Part of a small language model's weights.
Size: 10 layers, 6 heads of 32, MLP 256 squared ReLU.
Each number is 128 + 24 x the weight over its row's rms, rounded and kept within 0 to 255. Layers, rows and columns count from 0. Numbers have three digits each. The size before them is the row's rms in percent of the matrix's.

# layer 7 MLP up, 256x96, rms 0.133, rows 97-169, columns 0-95
095:165096132127149135158114121100118098129104139106106117143095105143155171074146168151106131083142112121120132130138104102070085128153171082163172109122124098105076110142127132117151138131112133133106146111107103098165137123100117131135065102121166135151119122147135138133110143117117143140
105:123131117104172142155119133110133146138112112136126127176129151156115113138083083104142164151134138134126120166148151135142158138092155101124157170145107141147143108141146150083134174153112122111123115119155081118102104168123128180127086107116127100099132124138154102182096160112078127122
086:131129146111093127107139131142100092142091119125130105145112146144161161136100138092135112077152153154109154112145120089149118154145147123083130102135107151121174168107155109141156130142100119144125157158075165131183155139114102142154153154123104114140146108119131156096120135161130134063
101:123092129106093118133142130141129088152136118169117130128083093164100122094135104118140143114100166138101148084129118165111126082155109141127150175105146147119097126169187076086134159161121156129160150121159131167122127119148123137119141172140120142140110105128121108125115133082149131111
088:132121096156161134138088184146127151094134121139126116133118114148147140126146084108119146132118144077157142191055125130124112156138148157124165092138084165128155105150132148108117135102111134139108148081138092079164137126134127132114119105135127146107121114142166129077143134108124138128
103:138102122076119118130134201138082146138134117161131127161110120083103138141117145140120140094137155145107156121091160108114163105139126109141115147095132135141156118104145125128132127129105154090150135134167129110104127155144098086138063115102096147156115076147141121111098135169118099105
114:129088087133090128119108134139106150138128119131101114199130119130105142152099147095080120116165141148131149137154156167088127142140109142127164137176125129158159124133149111075148136127123131095138181111132107123134161122145110176114111111165115163164147109136131141149093117144142082111
102:117076075156116126160146146114154118130101112085101089154104165098136140173128113114121163087134138129109146167096124113124163113109158132112112115124143114125128112111114182114146167131125111116111154110125158117131150148121108140078108110137131118105158119148172082108148184101127110141
096:165119107113135131152121121167131105099136120096133116071165124141177049128136136113088120137115150139135090113118121100126152153121117129142105131116110146117108146179070147097160114119120098143173157098120114130104103148120063137122123111115091109151115122131135125106139136148112102100
106:100118110139132108138134108126092148100173141147130147158113162115135138123126109149092121144145119143146145096155153074128126109141126110141141074130077113137104169122117110064156123148106109093140139133100153153113158138142137165110119148182096098097151120141128100086129150149080125148
098:112099120121164094128174115104146146120118128162102147130133159169132103135081102086136159141068125153122154105080154090118098152108113121111124142189139131114111108145118099119156164129113157158131121118079101114150109131130103131095126123148157100160149111139132085121122150124164122127
111:180138141136145113130160152131131091108108115118112145114135077102141136121173086106127172139104116137089178105105113130142136111091114157126166108146139149114130143144177159099154135133128142105170111139118124115118105140172100120093085120094120096111158116131105145132161091117136181120
104:165111158065143150154119149106149136115138149152146145168135120158108167118139076150112148114126166132139144099153188101113125141144090124145124149174121157124149104157117119094116144143138120114124098114134094133110140154125114172089167113105142125120129106144150102153144085112133182119
102:148113127118105098122155145141121124122113112147112122128101112145138169126151117116131166138135157125113134117140089079125124149138108068087155130155115166059079132102135130132109132127123106171126149142189117112103143120112092118140068115127130058156139149140142113131113153151118150122
115:115123053094137123119133110118151120099135157131114099165159108117069158115158092117131153104156157136128131105143120141125136136132137128129143120142117132154143126126148133142171083103127120114109205139119105153132163142142115179137107150143104164115113145143165093146074163134118137148
109:131071109096105059128146112086106100113134142122126123124161119153105123139119100134137108122155133131097144133151074144126153139127103058118125166161103157135117118093136141123143123175088093139158089113141099135165110133146105101108141109156139097125109124151110106149136130099149128099
102:155055151131117132133094171146123112120109131119106146145094123119136144139159095148114139092198153115122135139129145134123112110122096109128136122117112153107095108152142145172113140114109171097137141147115077095153125149116136158116116092108089119096128122147098109174146170099108152152
104:158133165159145155126131120145106097141138118112106140122120122113106110085136087088156133137099128154140094116147137115116133104176116111140146068080120120150127128093152159132177164080163118156107127124092094093130134153113101163096129098116083120135137103135123176133112107104129137123
100:121115123088119098132122193148140126135117144107130150149128088128105172058141143121097155107162123112123149118130113105143100131117116106150162125146132185136092127139146131147138129158105063145147072140111130186106147129142090089130122128158113113121104139139122102115110150157115125141
084:138152109113156091126156130163120076124102109145112078148171122137122139161137145154112146131169161148101154112160130098145128126160127106115120126155104142087145122132183107093114100145099129117137109095079130120142113096136106145097091135165103153130105098119111089144088094126111148120
110:133140136129139078150135099113186145122141117158126097095131101158125158119132127132113095136135124106129148151088101123097080120106104135133143144103104141153136093137129144135146137118101138132151118118053116122161159161141135090159128157100122126113195121158151121090115189132123113136
076:098090107091175129136140089136112160160161157101117126139130130125140120114138159103165153123202146112149136109106101099111130088154167134137111135124117142104138143155114098117116100130087120132135069148117106110175131143119128141137101121137114122159153141123141111072105132136108085087
098:134121158141094142132144123098145090143122088146130164146075108139145125101136129131115148136123104114123138094094151131072121142118093132151147102108110131065137105135139109112144142134121170110070096121160131161110155152117145160098162125144121099159120116140115103080092087093122100126
109:161113081148100122115124129154123151126106156114128112153113144110077142081059134133112132119141131134140137128124128156177124104176097091114122144152125153095144105104164130102144150116092126137142115138111078123089124143131118095112116170159095126124110090155148118158097118166122090137
094:163139098103143071127139098117114096059084083180151111146137137151137113113080127142099107103134150141117152140161117096136124152135161157117132090140119137147113097158128161125109128131102102102104133157103118167152129128154135124128129102168119186125145161145125111124118145152135129106
087:140091149104131105060109135145095155140084141117107108126134168130143159088117163115107098096136150164109129083139122076157129106142162112111146118147093152176074114149129136139144124100142148117145127145099164138097120135126099135142109163137111115100125115141105153132141109158086110125
088:099139157133136138124096129138151114130121142136128094083111154196138162119090140134118170126150161135137119084113114104110131160181161158102137097141121151125116100167142123170138093120117119108152137101121122110139148140113139124103155157074135146126149114148077104132100157150161157094
100:161134092145135157166137104112084117139150132151105120157130078147096076131104142117152184138134121111093131129104193109088131100101099126102133182138120160149126143143102147128160172130103120135159120111105100133132108111153112129118081137134125149171129118138131116103113127116164139111
088:149128099140136143146102119145166134128107097140129091131164107206124098183137112115138096105145145137149109118137104114123168185083132124090123110100107160162099127147112168097148101112131155161125086107128114147142130117147157093150135145101102146112127140143157116146131115160105140143
105:102129149129103105107163118095139170094118167142092126117133099123154096094151091114138126148080116154097109096129132129115118117137148147136100163134106134122132115166114104147147122190103153109124153109087136086123080125161110131121110089105131093110112145137112113123131097149139124058
081:111090148103150135126149097126146127107116138121147111080102148110114089141107186126109140129097143123124131110122108099113133170156147115092146121087142136114138116205123180123104095157146134133112099119111083132143141136156098162099151113166129137166113119139120116134114177127116173144
091:143109154111145126126151107139129142139104132181130113136100074142163125125141135121108069137136173147110150172149116116104111100087133157169120113149098161112095115123142126164137123160104185170131117117091121150131091148127117138160119168124143107136137087123167149136155137126163152104
109:139137102155101093124173142087133086125175145093118148127092146154125113135124135121109130159195149180152132138122114104132146122157135138150115113165095120140104153111166122105162143097106158139147134105134143141112094131161126095110164103147152084146151103140159115097123094104103131146
098:088115136124160102118125154130134136119105076100128096102109107162152084150126136097134111125116152139157114132160096122145092115168085124135173133111129147111082140117167168107101099123127139121153082126098095100111090112138118148075138145122085121131126125139137093089129151124107104159
091:127123116096103135150119127154130085088112144109101154113094124129122120146107118142088154123122108120108089108147182116119162152156091137103098079119108116114153126131136158084141137160121117092200147130135134153127108151136106166090104174154095093126142131136111127169133144144107116107
112:179135147120109084103148150105133080127123124109123135134138125148130128136127149147138104149093134142099102094142128150118161149151123131111159137122143133120161133193176113106181140174087151151157120148152127179146107135147103132130103107121084123171174135148129115134150111110080122119
093:142141159129099168156143095145140074125115115142127111125108086123140108108138108119141152120152122128072147110104150133113148129159139122130091151092155113130138118149123129164151105104117104092140130111094078139119083120167089093131121141095121187129151106152125098099141097185147118132
097:117096107174144187123114144132108105082113127117119121147102138146091108082131127137159156100123113131182154107097129091159130107088121147096134099082145161121180104165138149110125146179092115139134146109132123132142138140128154141139127131143110103110136111130095127111118157143121086171
090:141097145113133109119078123157146116098112158170125108140097120181134071156120121105144105088091139125135149069125123150161124132161128143110125139126154166111145137151131101129127124132069121149089172148171134134153089126130128136120147130106119145137107128141108127072109117144159126085
112:097117094125067139073143128093083115124149129163109115179141131143137120162147131124131137118155187113122131085126146126160151154085122174108143084150129140094111125139124099093140152128117115110149093102151123115128155132135124109136127126113108092127166110149125112102097117136087109170
110:147116162175159112116119151118165140106160109135096146065109122148139108169130132107178134110151104148189144114119132141111116134159147156110161136092078163143157122159137133119120107084144094185135169094115099128113131130141118128095130114134098134118148104149121122149135140125117137102
097:092102097105154149083159139111130140126137103166095106144127097130096178079095074142119168121126110115120150138112131153124116126102110104135133154131135118092115155128157161088147135174128121116153143089115116094132166148127099151100093131143124130121125119135150151141108124078081091127
105:153137111136076113111171128141146139126144106149129110132103149143105138128173066107090103102137168146155161119126141119125118147113112129118107079137142138135136121125185158120139149147135151121119119091112117144137114170142138139109160084148142075119096136139177159179171129154130142148
112:111096092126143153142139110150148135106100125139122088135106089124148107149119151133146144121117105155104134137129101153145145113159139090087130137117159136123115101146132135034148104121070091102110138092106154158103127171105092111124134104122101156144140093137153150113110117169104139122
099:139122138153126122092143129073146106125122160163109098123140085170132133088169100123150124119128137146113137141119103101116131123140134126136169105124134096151115130121117119137120145167128136155162100090091157124180109130137095157139149079137110142165159082131162121164147145132173073112
105:135113148118127168146161107105146122106123166167127202165135153148133112141093154098133177154139149133094155168135141128093144106158139084114094082074159136104107155110118122116180126153100151112127164112119175121139145129142147144119127137138126123127127118154149158128130100138129145123
104:061083142118113108110151157118113100100081135122110137085152100109163128129159116160119153154114108144140141169102130111123144096163076153153120088161105140117142182111153145105124148192139132148124138107138137140125118118145105144092100126113122104145145122141107096133145156114121139154
085:064106135108147121127126107131130144147133186104118101141126118157148131097153141101139185096161141161119138121114101108133085115146111130121185113142110113116143101128137171131118099180113165141106096128152143108114118135115116164084090122086085151159129142136117128128129099136111145090
078:165106122086116173099117162139140145163144145086118130145081103159125127131127105098083110102151123181095150111114124137123113106149115186114126136113116110160110103131115175141124135120128137094133142137148132081113138148145144122108147142084094120117105171139126088107141183144101132113
107:139106166125107107116117144126107131119113121129127116139134131137127182114155091110156122167084146128119106133089118130128134164144109094118107118128129165128171153106128102157149096135133144175157107137136114116122078175140107194141093158176103080151110142145118091159113138114160120118
090:174106112167152148176107155119163134102120140137146100097151111142131078109156121140126118114115128128110132143135161091108091116084179105103147117103146132150134111102119182084113123125123093153148116087154096113149138140126122110079174105116112118160138084137157120118120139111144120113
105:152125120106152151132145140131132142116116169152142179127136148129128102119171102124131136132099121127076173125084141119102166127120153158111135104089116142109103116109104121157158098153102158160162138114156088163138145158152083154112090161142130164171136107133161133166127105111128151104
109:124144158166079107158156124137102116134079135133120122111177150120130090144098144081130120120140173126146137117147167137086115122114133118138159144183109138137103058128140111154168152101138175121141135108103161134110166122143120145112146111148106132180105119146115127116105125127125105102
109:141097106164182112127176086123133109113166122120087090137140131123106134113132131140071120106155134138144140157128105169109155139137128106120165119091125123092145128102124137122150126171084129121139163116112107160158119144125127134121088087139108116104077115135146101078086129144107149154
093:139162096110172130153124147098102116136118106128110155127095123082193135079125108151083110101133167138104123129130115118139083086147145089139143153111148139131104121109154143151149120173161167113101132093121084161124083131140121126126124136150119128120077128135145161130106128132132087142
103:130175148094133150131159118110115109120125081181110128106088082133177113134102120127097149152101115123163106128123073114144146182177131146134120133110130148151148104128156161122149141158099129107117194123114165111129141121121136092136097150148138124120142098156089105113134116128107127127
097:134143172175112123132158134151164106142150147112090138147129121189127075121121127108168141149108136123153128120081116111119125123113174135113100133152115152162119140139138119136142149107137127158147184115105096106114154154173088145127131130138142091174149116132165098117109132134082125086
094:141086125090150167164115107146177189139124112117118098116107128145128123096155115124090108148130100129113166103103143127095081105118102086148140140117122131100115095126119158118133134134111131114129117119123099134117147161089127174090138149130084087127132104129095148136113135070088154124
110:122116139110075138128161159117103144128107118144098139132119104139169134114139124078089125126136126160104144103134161135179120116155122090100153136137106167129118110159135138132137170142166102083182156134134156092083122136107099141127099162170123139137141139143175102094117103145129143102
100:131119098114104103086138136104116090105113128118123105163138134163089130140139133153131142104167112114129147087119156173106124053089125132115086116119155155148131132116137091135112133112102165157139116111083091123181139132131139169116122141166086107139149108144114120111104079111117121139
113:178094144100129122142120100118114132110160142137116089111144105159134096120144140141120105114129143156179130132186124092104124115126137129121124107182095139126141115142117079089181126120118116097129096141123132174156106120140108157155149123135112131161163133149105152085078163145130089114
107:149115141109123124139117122120145137137107120139104120166104071153121132093112131118101138134079120132097173107126114097090119124146118092158154141160137155118066171149158138127133147118114111104127104103108136137135108144111133102130082090162107089121131123131171112157127086114178086168
102:139146111157137115138148098100118091115138133123151152138113098142167134136138115130129130112133146151100162162111129119111111122087161130151068168176149142114099132106120128131162109112072112157088106125180079149100129154157136115091160133112104137108175136148097136123154098122108164126
093:073131139134157135085130084131134166132113133102131115125107148177129159118122138131141115117136154159124165140072117096104090149127100145137135135094109150138126095158128181143128110151132159128090129121151155099091108123158084132118155147120159124133099124156161161146122144187094140132
105:145139087113086140102097079156114101123119137153135155166162132152124075148123130128100117105109138125143158108158120126142133116120134103157124109172092147129125116120134110133124105135116122118040127135111118136123180160151104164087145161138072145141134107142113137119090157099140111134
112:111147098085123128113104113104126109086139098113101122137100101115149125122113099145113157120098169158148112121121054143104150135149073128124146109147104141152133109096172154113110137093111122104174161099117146138093144117151165132125109081121118112142128166160124141126105092123142115169
098:187156095114151083091124090146117126131142114151121076094122122147117145097103122124101113109173187137125153128104089100146124119093082110128136135110109114150180098120132169100137106141121160136087141128140100142151147140115144143123133115151109123143104135157145145095133123163106162146
085:113125128120099157141195105140170116144102134130123086165111117124150138140125096097133150106115131167104142127118108079113101159154095122064139136121143133160112124139140177127110127130105156136073143114118100137110131162130132159085099079132157092111164099118111125127125121136104104108
108:125130124151141148068164119184101103115097089140103098168120109113139146090124135147101150103188131154146131126131126138115152119120106099165125154105175136201120149121094152107122100123122157106126134117127155170152147117142122142136094143123120140148123116152159116128137119148124072137
120:126144106141114113141130142116078111123168063134114121120118122155166114147152149074085119086130141165149114122154150126092139120147140168101089095103081135136099112131150130119157137139118130102159169128129101165121152137127130135118130146146138151173155150145103126066125132128135175141
108:144144138132085095157155101126149092122149115139102116143139117142127098182110117159133128128113127141149122168093109106107123134113147119144173171128114143148115090140143109119126133176110134148137199126132085114110131136135125140100114125116164104144214114144151087153121129136139129083
114:135139090124120109153110172125107121124144141149133089164127109141141170143080087102144148126130161157150116120137103151109147124136120145092117103091121155095129121146156137128129126151106155081158159143158138145146137142137092158120122086112119205098090122146151082147094145142141098126
091:137144137092120150135101145156135159106159099132130145116112145166113159115141128109144136143123176130129146115061126101122081127177099108106116120137146139180128113175136160132133131106114107134147106100145113094169129152154123147090158079134131163131126067134116087127145109117133088129
# layer 7 MLP down (transposed), 256x96, rms 0.123, rows 97-168, columns 0-95
098:165139143112183139127108116152157150091140118133160127131137099149128131130143133156154100142121150142164144082130116136118150135189150088118105193121116127151171115144108157114184142113143137115110111125132140146131079146136107101122137113131116099143107114114134090088126151169183155113
098:110159136140122186145096125148126151123142139130101146106101133135138088148158160155142174156155148139107087106119127156136146152120107169130142072115094094103153157098108131128156123090164069118156113122140149148116110123108106150156167150105119152096142122137138119082123121103113120158
093:114114121134132115119122118083092100190130116106143115100151126133089148122122118137118110120092088158123152125101107131128123088135116176112157147130110140116118120148146122145118152123112122174104120124122110121124111129113123141091150102141090175094128159015138155115123137120118149155
101:088113098129106092120134176120118094152113118108160088172104102089115146159147163124154101103150134141121149132145125149112145112129138141113106131111093106089105106062136148140151114143124133115137144159127147176178190128123124120160125118148167115122118148073136114144122151113116123149
089:100110174147116120095141125113105115107157141153135108134112113123135117147112131098119142146120109091122139124058124148105155116117144125102129154117107144168117129096141104133117077094161115134157108094139137149153092155176185147119127149130130133118139170060106115094128122157157160095
100:114144141164128146090191109158138147093146125111128122138150101161104085188111111148198138155110102155131160120119142128117117119138113116100099133105143090117156123129097154143094149132125138135120153133164129120124133105098136111146155152131139115159154114114123102119174079110135074120
108:165118111125135149073130129158178112124133121121125121140059153134061130103139118119123111137152148117129096149179169139124174142111122110130114166110162143122106146157127128118133107117174114114183098134159128140144129133187131144134134125105153120103114137147109140105117157158103105158
100:118138149131173126088165141097088135093139117163104114132120115117114152122096168149089157115110105154080174132116149136162161100097119165160138142110133126103090142095092161147129126119155122129136121157141125107174156144132131138114116137111155137127105121101138095078109119103165092158
097:169112125106140124129126128136145112121132112133151143123149120139124150150137133148088133150138098130130120140100122162142152106121110132155071135131140155110102134120129130098087117153122088120198083142094100114095099151123099149117111124135157124106142167044101085158138128094154147089
105:143093158076111120182108126120100106112079130118106148144132087102128138145157129109154124130129142125115111123122116167119148130118151114072073164113121145094155108155103138147104160093132143161124139105135117117127081105166102131126118124107131125147120153084092136178132106092132157103
092:148138116115107096117136158107145133118096133117144153141118177112099124140093170090147122145092096122133158069107136139111106098129093141124104144135074114071103125110175150106168089114161176128145104127103165134152107147164109132098156133133130134139165131117113129108149126120126136154
108:091115166139124141128129120077165159079169103112110150144120152105100113131127102141071162110168158111134090159126113139119119115123134161148118107126078098137139080124146130119107138121127079122129140137170124132138131118106137131086178180148142100169137128119149146104097131127138129152
097:117119109118137176090094138130128159104136181112132133134129124139108114121135122131086137137140117120121105169140137079202116144169163114088108110125139124164137106129107145151100176109096122139107066143126124124127104108133164153141097101091131147104133120114178124135105124079117132130
099:151151108142132083128120118110145108164117078103098096110129132119110120095169085117148145139152132099175127141098112136144157131113126136136141157112109158136148130098143126132140134080115124120191148144109150096137141119082096106166134158127101148106122104064107109123130090089104121153
112:135119141102114107140186116108108148098105151177145121132142159110157134139111142112161076141150147123132144134149132094103120153152160142134137128143181151126159117127102150125135168131093171126119138136105106124111089091188128086141145097129076144166153122144133122120144179123127149138
108:092119144142145165109138135147106126074123147140133108160063116160105093116153144119121148127091129126159156181086151124120149124159160196139116159099111145125121099161109133093143116109133114114091116148096137113114127119113111130132142132091142114097123115080136107156111143175144131138
097:134089143126127135116093134089118124107157126127137167111114110136116141151129119138153151150101135098104111093100111150087111105212153149076135107145131142162078100138162177087132144134145102125138135160143149117128110121099106104111125132130143151142117177109127117134164112171150097136
101:160150115086135121131106127146180165107135152130108092145096135151109139141152155124144109158127116061121103100147116093122170149153131111139144139149137103163106130120139115129098170117151107125164147129118165109125082089129135143141137144152158108195095104084110111123110155107140133113
100:146109072110087146108105132147116152152132156126126119135139164114101117112089125149120150133147107154106130154113109117111145170103110136073121104070122123095099144148100119167081116128140136091142102160113130111105097097099085123139082109111152101144132154080134147112097145140122147141
091:129109171112143122142126148134134116132135067117152070138121139142159121155161140116165152128136127119122164121146098126100131179113148145130135119159144118140133111115159150160120101150142150136167103096131127140149124104083108136126123158148131170127109116026140112125124105077125120111
104:114123150117084113138187114130126158176159124120145127135139117117145139092165129169135166145129116144169103154134146162165106116122095139177119130151152161127118126148166097131135109116122142101154182129123166167151155118197096138150132115111111148127115127140109127124139159137106170112
083:132123112144070158183116111133114138168101123142089130137132137137124152132112128130122151118101096150117154134113096145106137094097141146159130148127145149137140143136147098113189159113115130140137112134111095115141137122133112158136095119107115146116144169015144149154116140121152159136
098:135140163113177177101074110162125135144143139134117117154157125091139199116123145132113128132092132112107121145142096142113136084100161102141128099132115149125135118174156101103106120131144106121106142197107106081139139145138136151153142113146134122144111123175111135127098096149104141149
104:112117179110138153111126121086132149150149118137145128107142154129140143172146116128182103115106149132070140099097127142167126165097111123130153099131122149127172171126123147158100132130106074128122109107091133141138079098156163126140132138137130144128148135135100109149111118111159098195
098:116130105145091153122168071128169134097138088174123118145120129130146136131157136125127166112105133148114097118111090143163120131100164127106134179155082154121091163103169127136150127136153122134133144148166141150150148131146170127153089127092129114138094171130117150121117131110138106075
106:145136085120142105133137135086143149180162104109140162151107100115094110139147089147143117165118118114164148139157142129108134146122107130122134141124121162103150128106133116145121140137105107148139130120130081123144145171123159127115135067123131138149145143016139136110125155105155107141
086:118135140147115120082161127097156086182124121156110138106130092095129129113153133137099103149162092102099140121111173150107111104139157119136104133110147116096142139149134145159179149125091146152130142157116114149133058149099143125137135109129154103162169139118151139145102124091133103169
101:135109085130172105140133108104140158139126123122145125124168165159120106098127136121083056130104134122107128135111126134096135124109124117186143120125160134152185074134123120166088116137146122163101155096133105128122172150153111160130106120130108074111173131129129100125148120118115116144
089:148117104122128101104155154144103158090157128125128115150149141096093145130093151135147151111108144126139084143121115173099167135131189101106166062147099147105111168110148145164102143095139085086105127128132120103137119139144145167121130130140119167157100149115117148111112144125136149101
100:108078149164100095122148115134123121102120117115110143086141121151139086094138116102131121136132082135107121122125161130111150126151162150121152142127150095145139144090134150143127123134170129109131081147191173091159145114184155080158095121142094131137105147131134155092151128106146124109
086:129133109166172116142101133107104136139122172135139168131106109183106137114159115108115149129096172129166151124088121138116108118135132126127107135135096144127152139116164088140174121154113117137133137144119124112123143107123123078119141126133097101119145096021139125153136109128117081141
094:098120135151148159154125109122139144105124179160145118119126155139102132127099121152120098131103110116116123120158085108144156119166121132141099110116142109141132115152115121139134068118153129092132135118079178103109108129110140151163127165143152141171091137050131136112146153131072114161
104:134133145148175132109120106154180156079139170113139136118096131113116124157136126112125141124131141096134140118098148151140141131119167137157128130103130141133127128116165170110073164160072111089112119115102103105067136153129130155147102143098135142081151131116162123138133086126122182123
089:179128142106125133109131157135093131130106118154116131119155137115150088160133121077156128116102094095211101117121111143154173106131142133127135151125138152116140126121146110148133125093126093153145127142102166132102079183140124095150104136160139128120133101109128170156117105114177108108
097:146149091118154148128158142120120148095140132137116134107132126174124144087120125165134138098149106128130131116165143110180110119159091123086096133123143132103140108158194109104137128113139084127135144144150117136125130133153130148112104093119132059120148137058092157167124115140091110140
103:192117142133121142103122106096163114084174136114122129098147092111137122131140073134157174092130148141103086113103127115113149146121125171124126115109130152127134156106127101119094129151152128092119132138099118110155172151139154092078129173130106164155115087131142139107166129133136148121
091:132150132110122107072119117138101162124128098085100131143113137173114147122129169142102116114092108096169151143143138136147094125146146075115165100146094146107120095107124128112115141106121159128152101134103107127160109145155156129120180114152117150116081105088119158151146130096093143171
107:122127174167114142097141121071138151084127132111109137125117118109076140135150152175171166127141094160142129092124160140121150095090152103128130151142103131155107171150119134109126153106129106130133130140060122187133152116123113115111130131155140143114156123069092135116118122112126140127
087:168161143160149133112122117162175107082136100153106104159109120160125069134127156118097070112128129096111129097121127134135133145115146120122137121146114172155113127166132153113122100142150121178120159138153153128150116087151141099118125153105137132153083121127114127098107118126198107114
109:130133140109100097075119169097106138124156101108153101129130148133141157108106148172112162116110156127128132124107150136092153164122101129122139095128148080149119174069104115145088131115152141097109132145143160149159161119173139155115104197146137134130124115140103120122125144135166153121
103:167155168159111091103139150153112115151094153116107143162131106097117119129077101193149183110129106115114104149130126167116135143119102087128127149126090134130137136139053149115117125120165143136144130103143147148149174130145087120092129142118151154152152146141128148129104123140147125148
100:138105128119134142168111159147111141151149123116102141141102158124130088093126151114137157138139128069100116097172111134116123115092167153070127111096143112149118103190103135099090128105187099110160137107131107144146123133108125149118118116100142120136160123094127098161175114106107141140
105:134122138124141136155108135138125140141152091141099114128113145123127101142112115164129139132141090136099181115172098125121128151096093086096127142109150101070185161114154081154103147138171108129118122126155133139146135122107167151117131108117176103144118142057139134089113148149132122145
107:146120123112137175153121150185134131116155121114136109117115126131135185150124144122115076128084116133166123095117097118130182145082134125102154105152092091161116111167135108139101170129148171161114121094112114150129120099144146131163129131121134114134145126125149125155127094132120148196
094:111158175143137154176136142133103136129169140107138167104131155140165112063080124177167145172108158136152098124142129114116129156169139125108131146109128077149114118175130123163113145090138110156070166133136117114159127128128127120118142131118129130147124147114147146146119140102092144133
098:128107107149166161164092138121154134100148118135121136110185136100101155143133126123147107117147153160106132159137113129109123104100174208137165129151130125103104146145139159122091139093151135135115136114076135113092112138124104098122145106114122099107160084105105148094113126119139173145
100:081139113116097094166131097098122189135133133113129124137094127135133127154148124131135126118135079136142062120139163136108101145150129133149165107113111133139145102113157132117113125109132113113131097158122134137121163203131137106106128121105113139091140127086134104056150150153144164157
096:133137140119104168130101133167138155172121133163106137152141131108141122138164167115151118116154116129112179129133119124124148119146117174126149146142114081164142128126123125128112131157165136117096149111100111114130116130159101141085119140119118085085155178028114139129140145132145156107
087:120153166144132117164096147129083122088104107129152134110169148114135128102140111145159153125079171110095164153146135137142091137109146093102117146116170113122148131154095122114117138135113105134131157085148130187135091119109096156129142120158138152138104094072119173132106126117148133152
102:140105163135092135147111135111132119108100124113153120128099101108162132130097123143138131118145063146085153138144143170129158125148128118119150150114142077114140106098111138126111117128104152080141181171156101146142176149139160165125112126118124113087158121123150145120086105131189098120
098:163136095158113173100140127112107127084114125135130091156144097081131124118112149155141159152124084143143119108131131091109137103127112118114136117135112153123153155149137117115135136131118106073112140148086146113132150142135092141097113130107126171137135131011110126143104117128111124136
104:094144124119122098155126120132089155175101109147154122128102136118131120129179125100139108146124133130111125119130134122137183130173131169150120184169125110103082129152104133163105148140151123139152094137154092129150091111130121133107152124161165170180077138126130165115107120118122117164
102:155125107141148147151115083144094114136126160059095110142160132137151096136106187133118075126140147131113176140131121125118124142135099170102113132152132123099167147145125120114124099151117171113127068143090097108175133145140147128151139167129146148118108136159136126100147157134119145153
107:141158112111076118122158106128129104138138087139155109114149135099084153168153136169141116163132135147136152110113125157136174153113118142135072108162140155156127140132114155128127125113138113142116118157177118103131107144144125149150106161100109090160172110164143169154100135115104083164
097:141148117115139180111157111135083148127148104178136137114155146126125103122097140127131108137099103141116093119097126096140125118067111137135136121100079130155136114138135103147097164131137129122100139160101114081104130102138129155095111085102126105123189126103147121144099113141182178139
100:115129133151143151106152144118135131154118163132147174113124128099158111169155117152116129106157089096166134145084123129129133128135138122140135099068117121136122113153144096170125131129115135143099059086150113157161108149140123122101127141140133150137127152118150140035121123153152125090
095:088130116142136120133142154104139128137153140111111102129116081148139090119094117114141159170161115057149118145102147114165098119140157100127145133172128159108116144141112115141097126113138135108104122142125117154104124148134108119147115122093153144095104187197107138116121108154141185157
105:139066092143150141122139123106124146159105136107117066151149132116133163119085147129129137129133129098160139120123104132145150146112187107119122110159111100159127161112125162158154145111112083137120115109151153097136111127141109131155098115103085146134112175068086151116126093102134143119
106:138111111074121115110173140128139111138165133092115113105143088146141154133142152108131131155151133129148142138138139118155146139165084114127167152117088102172145185100132110133104128110150142178098146130150110120134105110169104117110121114150133145139106153200124137070121138122126094150
099:138139151124109140157117141129098150149140140092114164129108110133153102167117120149128101130098155080087140096149113108123108114084166158116121151132160161117074090125160104101099148171140095095122137117107151159073133138097113100141127144141130113095119131114094110136149161083115102134
109:168096136106144111118107133171132157145161109122105144117135151099154058131110138166128169154127100147123121122125114125154156096138145122069126145113131155127127139098151177110129126139159118130132163118119114145142131105116115126186147132109163121116180118165132115087095103134109167169
109:128118184136131136138131142132091131143125058119135160114136126132103105164128107139133151182106108111153137126150096119117115145121142096144138094156104121151123163100149076129157125169163139149161108168128156119154160136128105109125137100140168091171130111156125098130134133140153131188
096:139117148122134151121089129128101159121152119083124167125122144132143116128134093154127120136143140118136109119097132108138193124140160100088079116138138135106091146164146118135114076126099115121122107155093111151155112137118081129112172141103093137151124202115104157090112126130094158110
088:126108128166191109103128071125179162072172121139140138154134131154124142105123152150141098156098171128109102103135128139152132119126131172134131150160146111111130154142099129148077103158159158119103131167134106135170107128123100141121117128132128127182135167121129125104160148133122121150
104:083131150155121112125163082157116129102140144127100130131137145179116105104116131130126084122148121155109098101119107135142157118130163123110112150180155090177090162147121095088099118118140118154124126128128135104117125128107128083115139114127137157143147159166104153107154154098163182090
111:098143126101115121079156139104095141144102131160134149073116129095125099086114145131155165106130108115143113119165152099072114126123157155103110105133086116133090166145134129158118148113140155108114112124157161109097162143128115114160163133162140098151083124103161095145145135123097143115
095:095140135136115114120108176089138139113139121138111128129170099112118125097130181149104123128137197174086094153135140126129107105124125165116126157141148138109101097135152131089138135117111122172109142140129111140160104117160126167168150111166142086099125169146135173122101168132114109114
097:119153121138097128133144121144135153112121128148115134144117108137132137134107087118134144134139147157082112165103130139139134118120106159161113148132159079209141103140116124146087117125164133115102116153119141131126137146107134111120070141099160085147092147030123126115141110139127113155
103:138103120175123140137135144127133154103145134168129118105095151096162159094144151136098152149105116158143143101147125125141133110162183137133137100138076141118120111149115175160166125134105129128145154145183179134143127147152149130116125125133153141072187142088116149084116126142112133139
111:162141120087118133164123150102083170068108097131144124116111122154058106097102149130133147130122101085148134144119130165116115143112129148113083108101118108152162119133138133124163126149117146100086133118143101112126120157130128156121089114125136107093091123169083112108138116135123175143
104:168104146112104120146144120129091154156092133114113107144143138135146153125139150085127135123093102130154142065126070088151127071136159115106157102140158096111116142138145099126159121133147107143152103146097126143076093100117172103152145128108139130140170137164117115103138136127131158157
110:103175130119096152149116083141090144130100162103148134135104129118145126145099107173141136150090119151145137124145137138122100150097154103094125172100121093157088092102093146117105116153129133133151117150097130158154133145138147147142125183126101109140170140075136150154152151129140125079